From a checkpoint of a small transformer trained on Wikipedia: gated attention.
Each number is 50 + 10 x the weight over the matrix's rms, rounded and kept within 0 to 99. Layers, rows and columns count from 0.

# layer 13 MLP up, 512x128, rms 0.0593, rows 85-97, columns 0-127
53 41 59 46 52 48 55 34 45 33 34 52 42 44 34 41 47 46 42 27 57 42 57 39 57 47 55 45 47 38 51 53 49 53 65 60 51 26 38 51 62 47 59 32 39 55 39 32 53 53 55 36 32 27 61 53 41 56 37 59 50 50 51 42 47 63 50 41 65 55 67 43 39 48 54 58 48 59 43 40 43 45 51 38 62 37 48 73 76 55 51 35 50 43 48 52 69 55 44 33 44 60 43 59 41 51 55 54 36 34 40 36 40 38 56 43 49 51 52 47 59 38 59 37 57 63 45 46
49 56 64 47 49 55 60 47 33 84 51 57 51 41 48 32 42 45 45 55 42 56 43 42 45 53 54 57 38 48 49 66 59 60 42 48 68 65 50 44 60 56 55 44 42 51 26 50 54 58 40 58 58 50 43 58 34 28 42 81 46 60 53 36 39 59 44 48 66 33 51 49 64 62 65 41 54 45 56 61 42 42 59 79 55 53 57 36 50 61 52 52 51 54 15 65 49 49 56 57 66 51 36 39 59 53 43 46 41 41 45 40 49 56 39 53 52 55 47 52 52 35 39 49 67 37 61 38
50 50 57 37 53 51 56 47 42 53 45 45 50 64 51 60 58 66 78 48 43 66 58 52 47 51 45 54 53 46 63 42 58 40 65 67 62 49 50 47 53 53 54 49 31 53 66 65 52 42 56 67 43 44 42 59 51 69 35 47 45 51 43 32 20 52 30 58 47 44 43 66 54 60 58 43 41 54 53 63 43 55 42 28 27 68 53 56 62 34 53 47 46 45 45 48 63 47 57 61 57 51 66 45 43 58 49 54 58 51 45 49 29 45 58 49 44 54 65 63 51 44 43 69 39 59 28 43
48 46 49 59 48 44 48 63 53 53 48 52 54 59 45 44 50 29 70 58 53 53 52 49 75 43 62 64 60 57 48 41 24 42 73 43 55 42 46 56 62 39 51 44 48 35 47 39 42 68 52 53 37 58 59 36 58 37 41 36 56 47 54 50 30 55 54 53 40 41 54 38 37 51 55 44 52 69 40 67 33 44 57 38 49 51 61 48 55 51 63 49 55 46 34 51 51 55 59 38 47 45 35 39 55 50 66 44 61 56 61 57 24 60 42 44 56 41 63 58 53 55 62 53 52 51 40 48
30 25 53 59 62 40 58 56 42 58 43 53 49 48 43 55 43 54 61 36 45 53 40 34 57 38 53 37 39 39 50 51 36 63 54 50 41 67 39 35 25 54 52 40 58 37 71 44 51 59 50 52 37 52 41 50 43 59 36 52 53 48 54 29 48 68 69 31 59 66 42 52 66 54 31 47 46 59 40 35 47 56 50 55 47 51 62 62 51 57 40 55 55 43 48 44 61 47 51 32 28 42 37 53 47 51 41 51 44 39 46 55 41 62 51 61 55 64 76 52 40 35 46 67 53 43 56 64
49 63 71 46 45 52 51 38 53 51 45 53 64 59 24 52 62 43 59 40 53 42 35 47 59 26 41 49 61 31 44 53 65 59 54 61 57 56 62 43 46 37 56 54 36 54 50 48 53 51 30 64 58 47 63 49 50 36 52 42 40 37 53 38 51 57 66 46 47 41 37 53 69 33 63 31 65 61 60 39 53 73 38 44 63 55 36 48 66 28 46 52 54 33 67 58 52 44 45 53 44 48 63 66 53 64 64 48 57 57 39 56 54 42 58 45 39 49 51 47 49 58 35 40 47 50 33 65
21 50 48 43 49 52 52 43 42 27 38 52 60 46 50 54 51 48 61 58 56 23 61 32 46 47 57 42 38 28 54 28 45 46 53 55 45 58 57 41 47 61 49 64 54 72 62 39 47 39 49 74 49 49 39 61 34 60 56 47 44 60 51 42 46 53 60 41 43 63 45 41 42 40 48 43 51 55 40 62 54 54 49 42 52 42 58 55 50 33 54 46 46 57 54 58 51 39 47 54 45 62 40 50 57 59 65 36 43 46 37 60 45 46 48 52 68 61 50 30 36 57 47 56 47 46 49 43
46 31 52 59 51 60 37 47 47 45 55 50 49 65 63 42 43 59 57 49 52 46 57 59 58 41 86 43 42 73 58 64 64 45 48 40 83 62 38 49 63 63 77 40 50 59 60 50 61 46 33 36 48 32 39 54 51 62 53 50 61 58 56 58 69 59 51 29 62 50 38 40 44 40 49 57 58 50 48 53 34 65 62 52 57 42 65 53 55 53 63 55 60 50 75 42 58 58 59 42 54 44 45 31 46 26 39 71 42 43 58 64 59 46 65 45 67 42 49 49 40 61 61 44 55 60 32 44
54 35 55 49 50 43 56 48 50 52 38 47 59 65 58 46 42 40 34 46 64 74 50 27 78 52 63 56 44 75 38 67 48 42 43 48 49 54 43 44 54 45 54 37 53 52 59 48 57 51 38 48 50 73 46 51 59 56 45 67 48 44 44 44 37 37 67 62 40 54 55 44 38 62 53 52 70 53 40 37 49 44 31 41 70 62 65 76 47 49 39 51 51 56 56 59 52 66 55 52 46 41 43 42 57 57 58 51 50 41 60 48 51 39 43 53 70 44 37 39 48 46 40 39 64 28 44 52
58 48 48 52 50 37 42 47 43 30 57 63 45 75 21 39 58 45 57 58 36 42 54 45 52 58 73 42 50 40 52 40 38 55 60 58 34 47 54 46 38 43 59 34 41 45 30 42 54 27 46 63 43 39 55 66 46 41 68 46 36 56 27 61 66 43 52 49 57 40 53 32 49 48 56 66 63 69 44 57 43 50 63 39 48 52 57 53 52 59 40 45 47 71 43 39 38 47 35 39 49 52 40 46 53 40 47 66 60 37 43 45 57 56 53 40 24 63 60 52 42 42 48 56 52 31 47 45
43 66 56 54 54 60 58 59 53 59 49 48 48 61 60 52 49 64 48 44 44 52 51 40 50 46 46 55 61 48 58 57 56 46 63 44 38 45 50 50 66 60 49 44 55 34 62 53 46 34 29 47 57 56 65 54 50 54 37 62 50 57 60 44 38 38 57 42 54 53 44 52 52 51 52 33 51 67 54 43 47 32 38 52 49 60 45 62 57 39 56 48 40 69 59 52 76 42 48 56 50 45 44 51 52 53 56 54 36 60 47 53 45 43 53 42 54 47 50 56 40 52 41 43 66 41 44 45
57 57 55 41 59 35 57 42 44 52 55 45 65 44 47 61 49 66 51 47 55 54 58 48 56 67 51 59 53 49 58 50 43 70 47 59 60 65 55 66 45 44 57 55 41 46 53 47 50 53 39 55 43 51 54 61 54 58 58 68 62 49 59 30 65 56 32 63 45 50 59 58 50 28 46 83 52 50 51 51 43 36 57 51 56 63 21 29 31 46 42 48 52 62 41 40 46 55 42 60 51 65 33 73 32 48 53 61 49 43 49 61 18 60 57 34 54 42 54 51 43 61 53 56 28 44 54 70
54 48 44 60 55 51 67 35 53 49 51 60 50 62 37 57 44 49 42 53 41 34 49 54 40 47 47 46 73 54 68 55 33 54 67 56 54 55 43 64 66 51 52 54 39 56 59 42 44 37 45 29 44 40 58 37 48 61 61 58 55 39 54 66 47 40 72 63 57 46 51 34 53 38 52 48 65 67 49 37 48 48 55 47 57 56 53 52 58 54 36 56 52 29 79 64 75 69 48 58 38 53 55 64 39 72 57 52 52 50 61 54 38 34 53 50 57 39 64 41 63 40 42 54 46 44 53 32
# layer 13 MLP down (transposed), 512x128, rms 0.0594, rows 85-97, columns 0-127
48 55 60 34 34 43 38 39 64 58 51 53 27 33 52 61 47 61 37 32 46 71 68 63 32 60 44 49 59 45 57 38 44 45 31 46 40 45 56 45 50 45 51 56 50 62 52 39 63 74 55 50 54 54 67 55 46 50 26 65 62 64 58 62 58 68 29 44 51 56 52 34 50 51 53 39 44 52 48 55 66 55 61 54 58 44 44 55 48 57 36 59 48 51 41 40 57 50 51 45 66 60 52 40 49 44 46 40 55 58 44 53 54 36 53 40 47 70 41 45 58 50 50 48 50 44 35 50
57 58 56 56 46 27 36 49 36 42 50 55 42 55 43 50 66 58 51 56 57 37 47 54 53 41 40 50 61 45 56 33 41 52 51 61 60 47 74 63 42 75 60 36 22 39 47 53 36 45 25 38 60 50 62 48 62 59 59 45 58 30 76 61 60 42 43 37 62 56 28 60 50 40 52 44 45 60 55 41 61 42 67 56 39 42 69 50 57 46 45 51 68 62 59 64 40 64 69 57 45 49 46 41 56 40 47 51 47 52 56 45 49 44 49 49 65 53 68 40 50 55 58 61 47 23 53 57
57 46 57 37 58 47 54 58 45 60 43 43 51 43 49 63 56 56 70 50 69 49 50 52 67 39 60 29 44 65 47 50 60 49 46 35 53 49 47 47 41 44 69 38 42 34 37 62 34 50 66 37 50 54 64 43 48 43 42 42 30 36 53 55 59 40 52 63 56 51 45 60 38 54 75 61 38 69 57 58 45 51 52 46 48 67 50 53 36 38 56 46 42 32 48 49 47 40 43 38 65 55 54 45 53 34 56 44 63 45 47 42 63 39 40 45 38 53 31 56 50 53 41 32 54 33 67 57
39 47 39 34 23 45 33 49 51 64 72 48 57 66 53 52 37 55 60 62 51 43 59 54 49 55 56 65 42 42 48 44 35 53 28 66 46 48 61 48 50 63 45 36 62 70 58 63 31 55 36 54 44 39 58 51 55 40 63 51 49 26 50 52 58 64 42 53 60 40 51 48 50 57 58 56 39 48 61 44 40 47 46 59 44 33 61 56 46 55 50 63 64 68 71 61 43 45 47 56 62 46 52 44 36 49 49 56 46 41 36 35 57 35 44 53 41 53 53 56 51 54 46 44 47 54 46 61
40 41 61 65 61 44 61 59 34 35 64 26 53 50 46 49 47 47 44 38 43 47 51 47 45 48 49 64 41 44 60 51 44 46 42 55 55 45 37 38 34 55 28 60 32 60 60 48 54 50 63 57 56 48 40 49 37 27 40 64 51 59 63 54 44 55 66 46 39 50 48 47 63 50 40 49 17 32 51 48 57 50 41 51 37 52 69 47 50 60 44 59 56 43 51 62 37 45 45 51 52 43 51 55 50 55 61 52 49 34 44 59 53 39 52 52 32 57 39 62 55 40 56 66 43 39 54 38
51 41 50 48 39 49 35 36 51 44 41 45 51 45 42 52 65 59 24 55 43 39 31 56 67 54 64 36 47 30 73 43 42 45 61 58 68 44 58 52 45 54 45 65 45 56 48 55 44 46 59 36 42 54 40 50 43 52 49 60 46 50 57 58 44 55 53 67 36 54 64 42 52 37 66 47 66 59 39 17 36 49 40 45 51 56 59 49 21 57 36 42 43 47 41 46 43 53 52 50 57 40 59 54 50 53 56 44 24 69 65 61 35 42 51 63 42 54 41 37 51 39 41 54 39 58 52 40
62 54 54 53 67 57 48 43 48 45 62 51 52 56 54 57 47 50 56 63 63 61 47 45 56 54 57 35 46 44 50 53 46 63 34 54 46 63 54 41 57 65 41 58 67 45 43 55 55 59 45 48 47 34 48 56 48 48 44 29 62 52 53 60 59 49 45 38 52 47 35 41 64 38 53 65 78 58 49 45 56 49 46 43 35 54 55 28 68 54 56 34 23 48 41 42 59 46 51 45 55 39 37 56 56 46 54 50 61 55 60 43 65 45 51 53 45 49 62 44 64 40 47 56 41 57 42 49
51 37 27 61 31 68 34 52 52 56 52 38 47 59 45 56 25 49 46 56 60 79 50 38 43 50 44 45 37 65 42 62 48 34 56 48 55 67 68 38 41 52 57 42 51 60 50 48 56 61 52 59 38 52 26 44 47 56 40 19 48 60 61 78 63 31 58 39 54 39 34 44 74 31 56 51 37 38 36 42 70 76 50 46 40 56 62 54 60 52 52 44 59 36 52 48 48 50 46 54 36 47 45 46 51 48 65 39 35 53 43 44 45 50 57 67 57 54 40 63 51 56 74 49 41 45 42 30
57 46 39 42 60 60 43 57 37 41 59 51 48 52 44 58 53 38 49 60 30 51 53 37 68 50 50 53 33 50 53 50 57 54 49 39 39 59 50 37 62 51 27 44 59 52 55 33 57 42 31 65 45 55 51 38 47 49 39 53 62 60 48 48 70 49 33 56 61 59 32 56 25 67 52 34 63 43 47 32 48 68 36 54 64 47 59 43 58 36 49 58 64 43 48 33 41 50 59 40 52 52 43 57 30 34 37 55 45 60 49 58 46 48 38 36 39 56 50 79 49 61 34 50 67 26 46 56
40 38 51 54 33 43 39 45 50 42 42 52 62 49 57 49 42 29 46 56 62 33 65 61 51 51 61 32 45 58 39 51 58 35 49 49 62 54 45 53 58 55 50 47 45 42 43 52 52 47 47 52 55 65 56 51 66 33 38 40 57 49 49 51 42 54 47 47 62 39 43 77 31 47 52 30 82 64 37 54 45 63 69 62 47 47 56 60 46 49 40 35 14 42 63 49 37 45 54 46 52 43 64 73 61 52 44 51 52 59 37 53 63 45 61 55 44 55 48 42 46 38 45 52 48 48 50 51
56 58 50 71 50 41 48 65 49 44 26 52 51 43 51 63 45 63 55 46 46 55 54 31 33 51 56 45 47 42 31 44 53 72 43 59 57 42 51 56 34 57 52 52 47 38 44 42 59 51 50 48 48 49 48 53 53 64 47 63 53 58 52 41 43 53 47 65 67 27 51 49 53 61 42 46 36 52 52 66 41 41 52 58 60 44 56 44 47 58 53 63 51 43 54 45 56 54 43 41 45 35 61 54 55 47 63 60 48 50 57 44 47 54 48 45 51 50 49 58 53 50 54 48 43 57 63 39
61 48 43 53 57 58 66 53 32 42 37 48 70 44 52 47 51 63 61 48 40 51 42 57 44 30 44 68 63 52 43 54 52 56 47 55 53 39 56 49 43 52 52 57 53 53 58 42 50 48 49 39 49 57 42 60 31 50 52 46 36 26 65 57 33 68 34 61 52 63 50 59 36 74 27 41 62 59 47 60 56 47 53 42 43 37 43 57 43 43 52 55 55 45 36 28 51 72 55 61 41 61 66 75 34 52 13 46 36 68 56 56 47 49 52 50 40 69 48 53 51 61 42 55 40 54 33 32
63 49 47 50 46 59 47 49 59 46 55 44 29 42 48 49 57 53 48 43 41 45 47 53 59 63 45 59 67 42 54 53 38 51 34 67 40 63 58 39 63 43 53 38 58 52 57 48 62 67 46 43 29 44 42 25 59 61 66 44 55 52 69 55 23 35 73 41 57 42 48 61 49 44 61 67 67 59 43 29 56 59 45 52 53 31 36 41 62 84 68 49 50 56 57 41 52 57 56 62 60 54 48 52 82 50 43 64 43 57 51 65 49 48 45 42 49 42 53 57 65 48 45 46 63 50 54 49